config = dict(
    num_hidden_layers=17,
    hidden_size=256,
    vocab_size=2048,
    parallel_block=False,
    extras=['some layers without positions', 'local attention windows', 'shifted keys', 'attention sinks', 'normalized values', 'capped logits'],
    init_std_down=0.0,
    optimizer='muon_variant',
    learning_rate=0.00986,
    lr_head=0.00639,
    schedule='wsd',
    max_seq_len=2048,
    train_tokens=475900000,
)
Each number is 50 + 10 x the weight over its row's rms, rounded and kept within 0 to 99. Layers, rows and columns count from 0. The size before them is the row's rms in percent of the matrix's.

# layer 13 MLP up, 1024x256, rms 0.286, rows 233-287, columns 0-63
091:32 44 56 41 39 63 45 51 41 46 57 45 54 58 47 49 66 42 72 59 44 58 51 57 33 54 48 45 54 62 35 55 54 57 48 54 48 61 55 53 54 37 76 36 30 31 56 52 56 36 32 49 39 54 51 30 32 38 32 45 51 55 48 35
102:49 70 34 47 40 47 43 57 54 60 46 58 25 39 41 59 60 47 51 60 46 50 40 49 58 35 51 53 48 60 39 61 53 36 53 62 35 40 51 35 40 58 49 55 61 59 47 57 43 42 60 35 48 57 56 41 55 37 57 64 56 32 58 47
094:58 52 49 53 49 51 55 61 41 56 39 53 51 45 57 49 47 44 57 66 57 39 45 36 67 68 58 48 45 53 43 39 60 34 70 66 38 48 33 44 60 47 51 59 49 50 44 46 61 37 32 39 51 38 36 49 67 53 43 44 27 29 44 54
095:32 56 66 45 55 59 45 47 52 46 36 46 56 39 56 40 48 49 47 56 45 57 54 49 58 29 71 37 55 39 44 50 41 67 41 55 52 32 70 48 40 41 45 43 70 57 45 57 44 61 50 47 67 52 55 43 31 66 52 57 63 52 54 58
109:50 49 42 59 37 53 56 41 47 57 32 47 41 45 45 43 66 40 54 34 50 46 49 60 46 60 58 62 47 55 43 52 45 42 56 45 36 49 50 45 79 58 38 42 50 35 37 49 48 61 46 48 48 50 62 61 56 42 50 34 43 75 67 41
094:49 49 50 34 64 75 43 45 61 50 46 24 54 44 36 49 74 26 44 65 69 53 40 53 38 60 38 40 57 44 41 44 62 63 65 56 51 52 39 51 60 55 60 70 56 53 59 72 50 49 45 41 61 36 51 57 47 49 37 55 47 35 43 39
104:65 60 46 41 46 57 54 53 32 50 42 44 47 39 51 58 38 36 35 60 56 58 49 56 65 61 50 46 54 40 41 54 42 39 58 67 33 45 49 50 56 63 46 42 46 43 55 50 58 48 44 42 38 54 49 48 56 44 65 46 56 52 58 72
096:56 43 36 46 51 52 47 52 46 43 43 59 48 32 46 56 45 33 39 42 45 32 54 41 42 71 60 51 61 44 48 45 62 61 44 35 48 60 66 61 63 51 53 53 52 34 59 44 47 50 58 55 63 62 65 51 58 45 46 45 44 64 78 43
101:48 61 59 38 75 45 65 45 34 52 45 46 36 54 52 43 67 54 54 59 48 48 44 64 34 28 24 57 78 60 46 46 61 66 40 53 55 54 58 50 52 58 40 51 37 59 67 61 41 50 54 74 54 51 35 56 52 41 50 48 57 45 49 51
092:67 53 57 68 69 52 62 66 54 36 49 42 65 54 39 37 46 66 48 58 44 46 31 41 42 54 67 51 51 47 60 57 31 42 47 50 64 45 42 65 57 46 48 54 59 38 31 56 46 43 40 55 44 29 50 50 48 56 44 58 37 54 54 42
103:53 42 52 38 27 65 59 48 44 36 35 50 47 60 65 44 74 64 42 62 41 19 35 45 53 49 49 53 51 49 56 49 58 53 53 44 48 38 51 58 45 43 43 47 47 32 34 59 54 65 50 46 42 41 62 45 36 49 51 43 30 59 68 46
104:64 45 52 61 53 45 59 54 62 39 45 57 46 45 58 57 59 47 52 42 37 63 44 31 72 58 71 64 67 39 44 41 59 53 64 37 59 62 48 47 51 42 40 45 49 50 43 64 46 29 51 55 44 35 39 40 60 46 41 44 42 68 49 55
106:55 40 57 47 54 49 71 52 40 51 37 55 55 26 10 35 61 36 56 35 49 71 55 57 44 45 53 58 36 51 41 62 58 55 78 48 63 44 52 44 38 48 56 49 49 46 46 65 48 50 52 47 50 62 20 74 34 50 58 47 44 74 59 61
090:44 31 50 66 40 59 44 61 52 34 63 62 39 49 38 48 45 55 57 50 57 35 49 41 73 61 34 57 52 60 64 51 53 47 49 61 39 42 41 49 53 44 64 43 67 50 43 55 55 57 63 58 40 56 70 41 59 39 68 37 42 48 54 47
097:46 64 52 57 37 58 60 60 55 80 50 36 51 56 27 50 71 60 47 30 51 37 44 45 48 56 62 53 48 51 37 46 50 47 55 41 32 45 46 50 55 52 54 47 53 44 50 51 46 54 66 43 47 29 51 54 61 66 66 59 37 34 71 57
110:58 57 63 66 58 54 59 51 60 50 45 52 55 63 50 55 47 49 54 47 40 51 64 50 42 45 47 72 54 53 49 46 60 56 54 51 82 41 28 34 45 48 28 44 52 75 46 46 45 42 68 58 59 64 46 65 43 63 27 56 56 60 43 43
091:51 57 62 59 43 62 61 66 37 50 69 52 66 39 39 33 52 51 45 59 44 57 43 52 66 53 57 49 34 56 52 50 46 63 55 55 54 47 31 53 62 43 53 42 62 53 42 44 60 47 67 31 54 47 55 60 59 53 31 50 50 53 48 41
107:39 43 56 61 51 46 54 55 47 57 54 41 53 50 68 56 42 54 53 52 53 43 46 71 51 59 42 55 64 38 52 40 53 52 59 69 57 59 34 51 53 51 58 37 53 46 41 59 55 44 68 48 49 42 41 62 57 45 71 45 36 51 42 48
086:63 42 50 32 56 51 49 61 37 56 44 47 59 33 41 45 64 55 55 38 52 59 35 73 78 53 49 43 51 45 54 42 48 46 56 64 66 58 35 54 62 53 64 41 34 48 44 51 62 43 44 63 53 39 53 56 48 37 46 62 66 32 67 43
107:64 50 45 50 45 60 45 56 30 50 37 56 65 40 49 53 42 57 30 65 52 65 45 42 62 50 41 57 61 36 41 41 46 48 18 44 59 48 55 57 64 37 45 61 48 52 43 55 38 52 38 49 47 47 43 42 42 43 36 57 50 49 53 39
095:38 43 65 47 25 73 40 60 32 49 59 53 45 58 42 40 59 63 41 47 42 53 38 60 57 45 53 67 43 54 37 61 52 58 45 48 41 59 50 54 50 47 50 41 56 54 69 38 38 62 54 32 59 55 56 62 40 29 46 53 40 57 42 27
097:50 71 63 60 53 49 39 43 55 46 44 44 54 56 33 56 55 44 28 59 33 47 38 58 41 66 49 67 48 38 55 55 43 47 26 47 53 46 41 51 49 55 57 52 59 33 48 68 57 55 69 45 61 38 42 46 64 41 44 57 64 46 60 35
114:33 61 47 70 49 40 46 50 53 31 56 36 39 39 63 62 65 40 41 60 67 42 26 38 48 40 43 52 47 56 69 67 59 57 46 59 60 47 52 64 36 47 38 57 46 57 53 44 41 52 55 39 43 50 44 33 61 36 47 37 47 46 37 44
102:60 46 37 48 55 57 36 46 71 58 49 44 64 36 47 57 63 67 40 63 65 44 65 44 61 49 51 51 65 46 61 44 62 58 36 56 59 70 43 33 49 39 48 49 57 41 56 67 34 53 71 42 68 41 65 55 59 62 43 55 58 54 53 34
102:46 32 46 29 65 53 27 52 40 47 56 60 54 59 53 70 31 55 47 60 47 48 56 54 46 33 48 52 53 56 48 38 63 51 51 50 52 43 55 41 52 52 48 63 43 48 49 37 71 64 31 41 40 61 60 35 47 60 55 56 37 49 47 48
105:37 68 61 43 37 65 38 49 34 67 24 43 50 42 55 39 37 58 36 35 56 55 42 47 44 55 67 49 47 49 47 52 62 50 50 54 44 62 67 53 32 59 46 71 59 62 60 43 43 51 46 49 46 65 36 42 66 60 36 33 43 58 50 43
109:51 56 75 66 33 48 44 55 46 55 59 50 54 53 44 45 58 43 47 49 37 60 53 53 56 52 53 60 60 39 45 52 63 42 60 55 52 49 57 61 44 50 47 52 44 33 51 56 66 53 47 66 40 59 36 63 42 51 40 33 30 53 40 31
101:34 48 38 54 61 47 64 81 51 55 51 42 52 47 46 52 53 54 60 52 52 57 54 43 46 57 52 43 37 55 56 54 29 35 62 56 56 60 21 57 66 43 52 46 48 42 53 57 48 43 63 59 63 56 48 48 41 41 40 57 35 43 57 60
090:45 34 45 63 61 17 62 58 52 39 59 49 54 44 52 55 59 59 59 50 43 38 54 44 62 25 61 45 62 54 44 32 52 44 49 54 43 57 54 56 39 46 46 50 36 37 47 46 50 59 45 61 49 63 43 53 72 40 36 50 48 47 48 46
087:52 58 42 53 46 51 43 40 41 60 48 57 57 53 43 66 53 67 48 56 55 54 53 47 39 34 34 48 50 58 46 47 54 46 55 49 55 66 74 49 43 53 60 54 39 62 48 57 39 32 54 74 54 67 52 59 51 61 50 36 60 54 44 49
126:56 40 60 41 35 46 69 47 50 53 54 65 42 50 35 43 62 63 57 48 43 46 54 60 55 55 44 45 37 45 54 57 56 42 46 52 38 71 41 70 58 58 26 56 28 58 51 39 46 51 47 50 34 60 43 49 43 44 52 42 36 64 57 39
101:43 55 50 43 48 40 65 63 35 43 41 42 45 51 26 47 60 33 56 51 50 42 50 60 54 39 47 48 52 55 43 69 39 34 51 48 58 25 54 41 40 35 47 47 60 40 74 46 35 38 45 58 58 46 50 54 58 46 34 59 54 65 34 48
105:40 45 63 48 49 46 50 46 50 59 53 25 49 45 40 46 40 66 61 54 48 59 46 45 51 58 49 42 64 55 32 47 53 39 53 65 61 49 70 60 47 51 46 39 43 61 53 56 46 58 62 55 45 60 44 59 36 25 41 45 57 41 51 45
099:45 41 47 30 62 66 40 57 60 52 37 30 42 35 46 50 57 50 44 54 56 49 63 49 46 41 38 37 59 47 59 49 55 44 44 66 55 53 35 46 67 53 65 53 44 54 61 67 67 40 41 61 51 65 51 56 61 54 37 70 39 29 39 56
107:48 50 48 56 48 41 47 37 44 21 48 35 45 51 49 53 38 49 33 31 45 50 63 59 31 56 63 59 59 54 58 36 60 70 45 59 39 53 54 52 49 62 65 62 57 56 57 47 61 47 41 48 52 57 54 52 47 39 56 82 43 46 57 48
100:56 46 58 50 60 39 59 31 63 47 40 55 53 32 46 47 44 61 56 48 50 49 58 41 51 51 48 53 51 53 44 43 64 41 46 52 38 69 50 45 76 40 57 18 77 58 39 39 40 71 58 41 47 48 51 58 52 43 45 39 48 67 70 46
107:64 46 53 48 29 74 53 42 29 50 52 47 32 44 62 50 42 39 41 31 44 41 57 50 61 42 40 66 52 45 42 47 48 63 56 36 52 40 46 54 50 56 58 79 63 39 57 67 48 49 52 46 32 45 62 52 58 58 58 45 44 69 57 52
094:51 58 42 57 53 42 37 52 45 38 52 32 58 45 62 35 64 57 48 44 53 34 47 60 63 43 52 53 61 38 50 57 72 57 58 53 52 51 42 72 52 60 49 51 33 23 25 58 64 67 57 51 55 54 58 52 59 44 26 66 51 58 55 55
089:38 51 44 47 52 50 32 49 61 48 47 61 50 31 42 43 53 43 53 43 64 30 55 58 48 50 46 46 58 51 40 54 47 49 41 57 44 63 31 32 56 42 37 50 34 54 69 42 36 54 52 38 55 43 52 46 30 32 60 36 45 65 55 30
094:34 60 46 57 44 67 57 31 83 26 36 55 41 52 63 48 57 51 32 64 56 40 43 48 52 58 61 45 52 37 60 54 49 62 52 33 57 63 60 67 59 43 63 50 57 47 42 45 61 56 37 37 49 45 36 54 46 39 61 57 41 55 63 59
101:62 49 60 59 48 53 45 58 49 52 44 53 69 61 48 40 56 36 37 54 36 50 41 43 67 57 58 57 54 62 59 52 36 38 44 43 35 40 49 62 34 63 43 32 60 58 36 35 62 61 51 55 54 57 61 39 31 38 59 55 30 41 48 39
094:57 53 54 47 37 42 70 43 52 59 42 49 44 42 59 51 61 53 51 56 54 41 57 29 54 52 54 46 34 58 47 48 55 50 48 43 31 58 46 55 45 41 59 60 71 59 60 62 43 52 45 58 67 41 58 57 48 44 47 58 53 70 62 54
103:54 37 46 67 45 55 63 43 50 54 57 35 59 38 54 40 49 51 38 42 55 64 63 53 41 49 48 46 49 40 51 60 54 48 56 56 47 57 65 50 62 46 57 42 59 45 52 38 64 49 53 53 36 58 62 51 34 62 36 47 41 54 53 62
091:54 45 56 52 55 48 51 35 42 56 47 43 56 57 48 58 46 27 51 58 59 48 42 25 64 60 42 45 55 66 49 50 44 63 77 35 55 40 60 38 58 33 65 65 48 44 29 50 57 50 45 46 42 47 34 33 45 46 38 42 43 57 50 41
099:33 60 53 50 58 43 43 48 52 67 56 45 43 36 50 55 46 57 61 39 45 50 33 49 47 37 66 41 58 42 55 38 66 60 66 43 68 61 60 54 40 49 44 66 56 49 44 51 51 40 48 50 57 52 56 49 42 58 46 33 62 62 63 48
097:42 62 42 32 51 60 48 62 50 36 40 45 61 65 37 50 43 44 51 66 36 50 45 55 39 48 33 49 43 46 49 66 62 36 59 40 53 39 54 52 48 50 50 63 56 52 31 54 46 56 64 32 36 35 55 38 44 57 44 50 67 53 46 38
092:66 33 54 58 63 49 54 59 44 58 70 38 51 65 56 44 47 62 35 45 77 61 43 43 66 38 44 69 46 51 52 44 64 38 61 43 59 56 56 51 35 56 53 43 40 51 39 37 58 51 39 69 59 41 53 76 39 59 52 47 38 40 60 48
097:40 48 36 61 42 54 59 36 50 48 52 54 37 47 49 28 69 57 42 61 62 70 63 34 43 66 54 63 44 47 38 40 62 54 54 44 47 65 32 40 42 33 52 58 60 66 74 36 63 48 44 44 54 65 31 33 48 39 41 69 60 53 49 42
114:42 49 38 49 37 52 38 52 65 45 45 59 21 45 50 59 34 43 39 47 52 56 66 44 60 50 57 57 54 51 51 59 52 55 33 43 39 42 61 48 44 48 66 55 64 34 49 43 56 43 40 45 63 51 45 52 49 34 55 34 40 45 42 33
098:56 50 43 72 50 53 60 38 28 52 54 64 48 37 32 52 34 50 58 54 53 44 40 45 64 53 51 53 64 63 62 71 44 50 56 51 54 42 45 40 48 41 41 47 33 39 25 39 61 61 58 45 64 58 44 44 30 38 51 50 45 69 39 40
091:69 21 43 56 50 37 57 62 65 63 60 38 57 55 68 55 49 45 53 43 56 38 68 75 45 54 45 56 55 46 52 63 54 47 73 40 49 56 22 47 39 42 51 53 59 46 64 58 64 36 41 61 49 43 44 42 39 48 40 61 62 49 34 42
099:42 53 70 62 42 33 45 56 55 55 42 64 42 41 39 74 40 54 32 53 57 60 35 34 48 45 50 27 53 74 59 57 49 53 55 47 60 34 50 59 54 39 54 43 56 53 31 34 49 41 50 55 60 65 54 68 50 51 44 46 52 50 46 46
097:46 37 44 29 56 56 69 33 63 51 33 52 30 29 42 57 27 33 57 53 56 44 56 60 51 53 61 48 59 54 59 50 57 61 51 44 47 59 59 43 43 39 50 47 35 48 68 50 54 30 53 40 39 38 45 53 55 54 47 39 47 51 24 46
088:72 44 47 47 69 42 57 41 60 50 41 37 35 66 51 40 66 50 65 36 54 47 43 52 30 41 30 33 52 57 59 48 53 51 44 48 47 52 59 56 48 63 33 40 31 45 64 43 46 65 47 39 54 50 39 61 44 54 46 53 40 58 63 56
102:47 60 44 59 52 24 56 39 57 44 40 52 45 56 51 50 41 47 51 45 30 35 55 46 63 53 50 59 64 44 53 50 48 52 49 61 39 38 46 61 71 44 59 49 53 38 63 64 34 50 62 45 74 64 34 57 59 48 62 58 53 44 47 56
# layer 13 MLP down (transposed), 1024x256, rms 0.102, rows 233-286, columns 0-63
094:61 60 37 36 54 45 51 34 37 53 48 56 37 52 58 40 60 60 43 50 59 53 52 38 30 62 66 63 48 55 33 70 60 41 57 28 51 50 39 50 30 60 37 58 44 41 64 57 63 59 43 31 48 44 63 47 61 45 52 46 58 42 56 45
104:54 64 49 49 50 53 47 54 42 57 50 49 38 37 55 55 48 41 50 64 62 30 48 52 32 47 45 50 46 43 49 37 62 46 61 53 48 44 47 55 61 54 70 42 50 37 46 41 63 53 64 50 43 50 41 50 48 52 54 54 44 60 30 57
098:51 54 66 48 45 29 41 37 52 41 58 59 54 61 61 50 58 68 25 44 27 66 54 44 50 37 51 45 34 79 51 37 28 49 58 50 41 63 53 60 55 53 57 69 59 42 54 48 40 46 41 48 70 55 55 36 42 47 42 50 61 44 76 57
097:55 30 49 49 38 47 60 41 48 45 43 61 63 39 59 50 58 34 51 57 59 46 54 74 50 44 43 57 47 36 69 45 45 50 57 59 49 45 50 49 59 57 50 47 56 40 56 55 41 39 54 44 50 57 47 58 50 59 60 58 49 47 42 39
108:36 61 68 31 46 47 40 46 70 54 43 51 44 55 45 49 47 62 38 62 56 53 41 36 59 43 66 64 60 46 61 35 61 45 58 56 49 68 50 51 38 52 63 57 49 28 49 54 53 40 60 47 48 70 40 46 39 42 56 59 43 50 46 48
095:61 61 54 47 52 57 41 32 46 48 40 56 41 42 50 61 53 57 34 32 50 62 54 63 46 49 45 46 53 53 74 52 34 41 42 59 45 68 50 55 48 56 42 51 65 41 60 65 42 44 68 45 38 70 40 55 64 45 64 63 56 44 57 34
105:50 53 42 41 56 55 44 26 51 59 65 37 35 54 59 36 50 47 50 43 54 57 57 44 40 61 44 50 40 48 51 55 52 65 44 76 47 57 58 50 54 56 52 60 41 31 42 65 48 43 39 35 46 45 55 53 42 39 54 53 60 34 50 40
098:55 56 69 36 43 54 64 42 43 54 53 39 58 50 36 58 59 51 74 28 44 50 56 24 66 48 39 58 61 48 33 57 48 42 48 50 39 65 62 54 36 60 55 44 49 50 27 50 52 67 41 40 56 47 41 50 46 56 56 32 55 54 40 82
101:39 58 50 60 48 52 46 34 29 24 52 58 46 61 36 64 45 67 42 45 59 41 55 45 36 47 43 47 52 55 52 50 52 30 35 37 52 69 39 49 49 37 49 50 58 60 44 70 50 56 35 41 42 37 49 48 38 48 51 48 34 61 53 48
096:49 58 48 50 57 57 54 52 35 54 50 49 40 63 61 53 44 41 68 58 47 60 56 44 54 48 41 26 39 56 32 62 26 47 35 45 53 56 52 42 40 64 51 37 51 45 58 47 46 42 51 58 56 33 47 43 39 31 30 45 31 40 60 54
101:64 57 48 58 45 42 54 47 68 49 47 52 54 18 63 53 41 40 72 51 47 52 49 50 69 45 62 38 60 43 70 39 65 58 57 37 42 56 36 53 59 46 53 43 62 54 56 55 52 69 24 40 60 46 49 39 50 44 55 50 57 43 53 51
101:52 36 48 41 52 65 45 46 57 63 64 50 40 33 53 48 38 41 44 23 55 44 55 46 56 48 60 58 52 44 49 53 51 55 71 39 52 48 30 45 46 31 45 52 53 42 28 67 44 37 58 49 59 53 62 63 50 49 52 33 49 46 51 60
103:42 56 56 50 48 55 39 55 49 53 38 67 53 46 45 37 44 34 34 55 46 58 34 54 31 30 59 51 49 39 64 54 61 45 50 26 54 47 60 45 31 52 39 70 59 65 45 50 49 67 58 28 56 49 64 58 49 62 54 60 54 51 58 51
094:35 60 58 50 42 49 55 54 30 50 39 62 54 66 69 53 60 54 42 43 42 50 57 61 63 50 52 34 48 47 44 59 60 64 55 50 53 54 35 38 52 56 57 65 43 53 59 39 63 46 53 42 60 53 55 49 70 72 42 45 57 30 71 39
097:67 61 63 56 56 61 54 47 57 39 53 64 42 57 37 38 47 51 38 24 51 48 47 42 40 61 48 50 45 51 39 55 37 46 59 51 53 43 61 32 47 46 35 39 29 47 23 50 56 46 29 50 25 69 62 50 37 46 50 36 39 56 34 51
106:47 45 64 70 53 55 56 57 44 54 38 44 56 27 38 66 43 57 44 58 64 80 39 36 44 50 62 65 60 49 53 41 43 39 45 55 53 48 51 66 39 41 36 60 36 37 63 52 59 44 58 44 39 54 63 39 58 45 36 67 45 44 57 57
100:44 45 40 54 62 43 46 36 54 50 34 49 61 62 45 50 75 49 51 49 33 46 48 53 36 49 45 38 39 47 44 63 42 63 54 46 53 56 43 44 48 49 42 58 49 37 62 40 45 49 47 66 49 55 46 49 56 48 43 37 53 51 48 57
102:63 63 39 57 53 48 46 30 60 52 36 53 52 44 65 51 49 33 40 54 70 55 29 53 62 58 58 58 38 76 66 53 44 49 59 58 52 53 49 34 44 51 58 55 58 41 41 50 45 56 48 54 47 40 34 50 66 51 66 30 54 51 54 50
094:52 49 45 60 37 78 33 43 42 40 51 51 57 31 65 35 68 43 49 51 56 77 35 52 43 35 33 44 33 48 48 60 48 53 51 35 50 66 57 46 57 67 61 57 63 46 56 34 49 51 63 48 61 46 57 45 60 45 58 39 73 41 72 37
108:53 49 45 46 44 52 51 46 56 68 52 48 64 59 63 42 48 48 46 61 41 55 48 48 55 53 27 50 63 39 35 31 41 38 58 47 42 43 48 38 44 41 65 52 60 46 40 52 37 47 44 57 54 57 30 56 47 36 45 55 60 56 34 36
096:53 59 64 37 42 59 64 52 50 47 55 49 45 34 59 36 61 63 50 55 48 70 48 62 57 59 51 40 51 51 39 44 52 42 58 47 37 45 42 39 53 50 38 62 49 47 37 46 40 39 35 38 51 59 31 52 40 63 39 45 48 52 43 54
100:54 56 52 47 43 68 44 34 49 60 55 55 50 48 54 38 44 44 37 58 53 43 41 61 48 53 58 54 38 50 39 59 62 50 50 55 47 51 45 47 32 48 54 48 54 56 60 43 57 46 53 37 56 67 62 52 53 37 31 42 60 56 52 48
107:51 37 33 45 53 57 43 63 50 37 58 67 71 38 57 67 65 56 38 44 54 62 55 33 47 54 52 43 36 51 50 48 39 52 60 46 28 66 52 60 67 50 24 49 52 50 43 49 47 57 61 51 70 40 50 52 60 52 28 57 43 40 70 38
102:49 45 67 47 58 56 46 61 51 66 69 38 51 39 61 35 36 54 57 59 32 40 40 59 55 24 58 43 78 51 56 51 46 51 50 35 30 72 61 58 48 53 48 41 40 43 44 50 40 62 48 58 55 50 50 51 41 60 66 54 52 54 35 66
101:63 33 56 55 51 45 62 56 61 57 54 35 14 58 67 48 45 30 63 50 53 43 40 42 44 56 59 63 57 55 60 51 53 59 43 51 66 43 67 62 42 51 58 44 44 42 47 50 54 56 48 56 50 55 43 70 51 53 53 51 34 67 68 46
103:46 57 48 53 59 38 65 65 40 65 32 41 41 33 49 48 49 48 63 54 65 59 51 50 35 64 49 46 44 62 41 39 31 47 52 44 48 75 52 38 49 52 43 52 51 52 43 74 30 61 45 37 49 55 49 39 41 62 47 36 60 49 48 53
099:71 55 64 41 55 39 33 62 57 49 48 59 46 59 54 44 60 63 47 50 55 36 52 63 65 47 44 47 63 47 46 49 54 43 47 39 62 53 46 48 52 52 61 41 62 51 51 59 53 59 50 57 80 37 62 47 57 59 54 56 36 34 51 54
103:51 43 66 40 52 27 52 68 35 39 55 49 49 56 46 44 60 44 63 46 54 44 60 34 67 40 56 79 29 62 51 40 43 50 48 33 58 62 55 58 47 54 57 56 54 29 38 48 45 57 41 33 51 66 30 39 63 37 47 56 41 41 51 63
097:50 34 61 60 41 62 50 53 48 44 47 56 54 54 41 61 48 45 48 36 55 54 36 49 39 59 44 57 35 30 39 51 48 49 40 52 57 55 49 37 55 44 48 57 50 50 46 59 48 40 67 40 44 43 57 38 33 45 64 33 41 70 47 39
091:41 48 46 47 41 53 65 48 53 55 48 41 57 32 62 50 43 73 41 45 74 33 50 58 50 40 44 70 56 37 60 52 55 56 51 52 69 59 51 63 45 58 63 54 51 66 60 46 49 50 69 40 54 30 54 49 68 34 54 72 41 68 50 53
111:52 43 51 52 29 53 57 54 59 29 50 41 48 49 46 55 54 55 57 55 39 46 52 40 36 49 51 55 58 61 65 37 53 48 42 75 55 44 54 66 46 74 51 49 55 53 48 47 47 72 63 37 64 48 55 34 32 52 43 57 49 57 44 52
100:69 66 28 64 47 33 55 49 56 50 62 24 61 48 48 35 49 63 46 24 52 60 67 55 37 54 62 59 32 53 47 46 41 47 51 58 41 54 56 40 52 48 45 52 62 42 41 35 46 51 56 49 53 33 48 57 51 33 39 52 41 25 37 65
099:54 43 40 47 48 33 65 32 54 53 30 37 58 54 32 64 59 52 45 52 39 62 41 49 48 44 61 39 57 58 40 50 52 40 63 59 38 37 55 30 45 44 49 54 53 65 66 61 46 47 59 69 63 30 44 58 42 55 48 50 49 46 47 45
101:56 49 55 56 47 56 31 59 47 53 36 35 41 53 53 40 63 59 37 41 51 71 72 34 60 55 44 36 47 56 64 52 44 37 58 56 55 43 44 47 48 46 63 43 57 48 60 62 66 65 57 55 49 40 53 54 41 48 57 44 57 58 49 69
105:55 38 41 58 46 36 49 51 49 58 63 38 36 48 48 40 38 32 46 57 47 64 42 64 53 57 52 39 46 60 46 41 47 49 57 53 36 61 43 41 57 54 60 58 42 35 61 44 32 60 54 30 55 48 67 51 58 50 47 57 50 31 60 52
107:46 62 60 42 47 51 40 41 57 49 56 67 65 61 54 42 51 49 44 37 67 53 62 55 72 55 53 51 42 64 53 48 45 61 65 48 57 36 69 51 40 58 44 59 30 61 58 52 52 43 43 50 31 62 59 53 56 60 52 56 38 54 44 44
107:58 58 55 47 49 34 68 53 58 43 46 56 51 48 40 46 43 51 53 54 48 63 56 48 54 38 49 56 56 43 42 53 59 35 64 58 52 53 51 41 63 29 34 51 23 47 47 35 40 57 50 41 39 51 59 49 56 36 58 59 60 29 65 56
095:43 47 42 53 39 57 40 51 44 54 53 67 44 44 53 40 32 47 86 56 42 67 51 61 55 59 44 53 30 49 55 37 33 32 50 49 42 53 48 53 70 66 60 60 64 44 72 67 44 38 55 51 38 41 43 53 57 52 38 43 50 50 43 37
101:74 51 55 54 50 52 56 63 47 45 58 54 38 49 48 37 36 65 28 46 51 28 51 63 55 45 59 61 61 40 50 59 54 45 44 54 65 53 62 57 56 28 38 47 46 42 63 52 47 51 38 56 75 58 50 53 73 50 62 57 43 48 53 60
100:35 56 41 42 47 55 51 47 55 26 64 48 59 47 30 54 58 47 46 41 68 47 42 51 47 50 41 47 43 46 59 34 61 67 51 63 50 53 35 67 56 50 39 31 49 59 31 41 47 51 44 46 48 60 36 55 67 43 59 51 51 39 42 46
098:51 23 52 51 60 48 59 42 45 49 46 46 49 50 65 69 55 44 60 51 46 58 57 47 49 58 43 41 57 35 53 52 50 35 59 60 39 48 33 53 50 59 47 42 58 46 51 43 46 46 55 39 53 66 45 65 56 63 27 58 62 31 49 40
088:40 36 33 64 40 45 43 43 59 48 52 62 42 55 51 37 61 54 48 64 50 50 46 47 45 56 53 46 47 42 50 46 52 55 41 55 48 42 63 53 45 69 46 51 48 57 51 49 65 54 53 59 47 28 62 55 56 74 61 48 32 57 45 76
100:33 24 60 45 46 48 60 47 39 57 44 63 53 53 44 49 53 54 55 36 35 41 57 70 43 55 42 29 37 43 38 34 62 45 34 41 62 60 48 36 58 30 41 66 56 62 42 36 48 59 53 35 57 37 63 59 44 42 60 53 37 60 61 57
095:41 48 34 62 47 55 44 42 59 36 46 37 38 28 51 48 54 50 58 47 54 67 32 43 58 55 39 51 56 50 47 68 42 51 46 55 48 50 39 54 42 63 28 58 43 55 54 44 53 37 30 47 50 56 67 50 62 50 36 47 57 46 58 55
099:56 45 52 62 59 59 58 35 51 58 75 41 56 57 48 50 45 54 39 61 45 37 55 53 43 55 60 48 63 39 48 67 63 47 48 32 53 53 54 49 52 59 50 31 22 30 31 68 47 41 50 62 68 54 38 45 60 48 54 47 50 57 37 47
098:29 51 33 64 32 65 62 56 61 49 45 62 68 50 34 48 50 31 59 52 21 76 47 55 47 55 48 47 44 59 59 43 56 36 46 46 47 49 47 42 62 42 23 43 49 46 50 50 49 57 47 29 37 56 61 51 68 39 47 57 46 54 58 50
092:65 62 53 52 65 51 46 47 46 42 49 48 54 42 55 44 57 55 58 45 50 64 41 63 76 51 49 49 57 63 45 45 58 46 50 52 44 38 55 24 66 38 50 43 35 43 62 46 54 41 44 46 23 50 36 46 45 55 55 51 47 50 34 50
100:41 54 28 61 53 40 60 39 35 61 57 57 36 65 61 66 44 36 52 37 48 35 52 48 46 70 64 58 57 59 47 52 40 40 25 43 52 39 61 47 56 30 39 64 47 58 52 35 54 45 53 37 42 46 54 60 59 72 42 32 38 42 62 52
109:57 52 50 63 64 63 50 64 44 45 59 45 28 41 63 51 38 59 45 48 41 41 55 46 48 53 36 72 49 37 34 40 52 56 40 56 45 56 56 42 53 39 56 51 52 45 61 49 49 51 55 58 47 53 39 23 45 24 51 56 66 45 61 30
102:26 47 41 58 31 59 42 54 62 39 47 64 44 60 68 57 41 41 57 64 68 50 56 49 56 48 63 65 52 52 60 63 45 34 68 53 57 57 35 54 47 66 33 48 45 61 54 46 61 44 45 44 43 58 43 57 59 66 54 40 40 56 51 34
096:54 34 41 48 48 52 46 55 34 46 46 62 57 58 56 49 53 50 48 70 57 42 38 36 50 46 37 26 46 45 30 41 47 55 57 36 38 53 52 47 56 67 48 53 37 45 44 53 64 58 50 59 29 42 45 45 58 30 57 62 42 50 59 61
100:61 59 47 54 48 54 48 43 44 46 39 39 42 33 48 38 37 58 41 68 56 59 45 39 46 61 54 50 34 47 58 36 53 59 68 44 41 49 34 33 60 58 33 47 52 54 50 56 48 61 60 57 46 55 51 65 58 62 55 45 54 43 54 55
099:63 49 60 49 44 46 55 46 44 63 36 62 46 43 41 65 54 68 45 26 50 48 40 56 40 40 44 47 38 45 45 40 38 49 56 51 65 56 35 32 43 43 32 52 58 41 46 58 31 53 47 60 66 54 57 35 45 35 47 65 53 41 53 56
089:38 53 38 29 55 58 28 49 50 63 56 54 42 30 41 51 46 43 50 58 40 49 52 43 70 64 54 71 46 51 66 29 48 49 54 56 44 35 42 42 59 44 52 44 60 53 54 48 39 54 50 47 46 57 30 57 29 60 42 63 66 43 64 62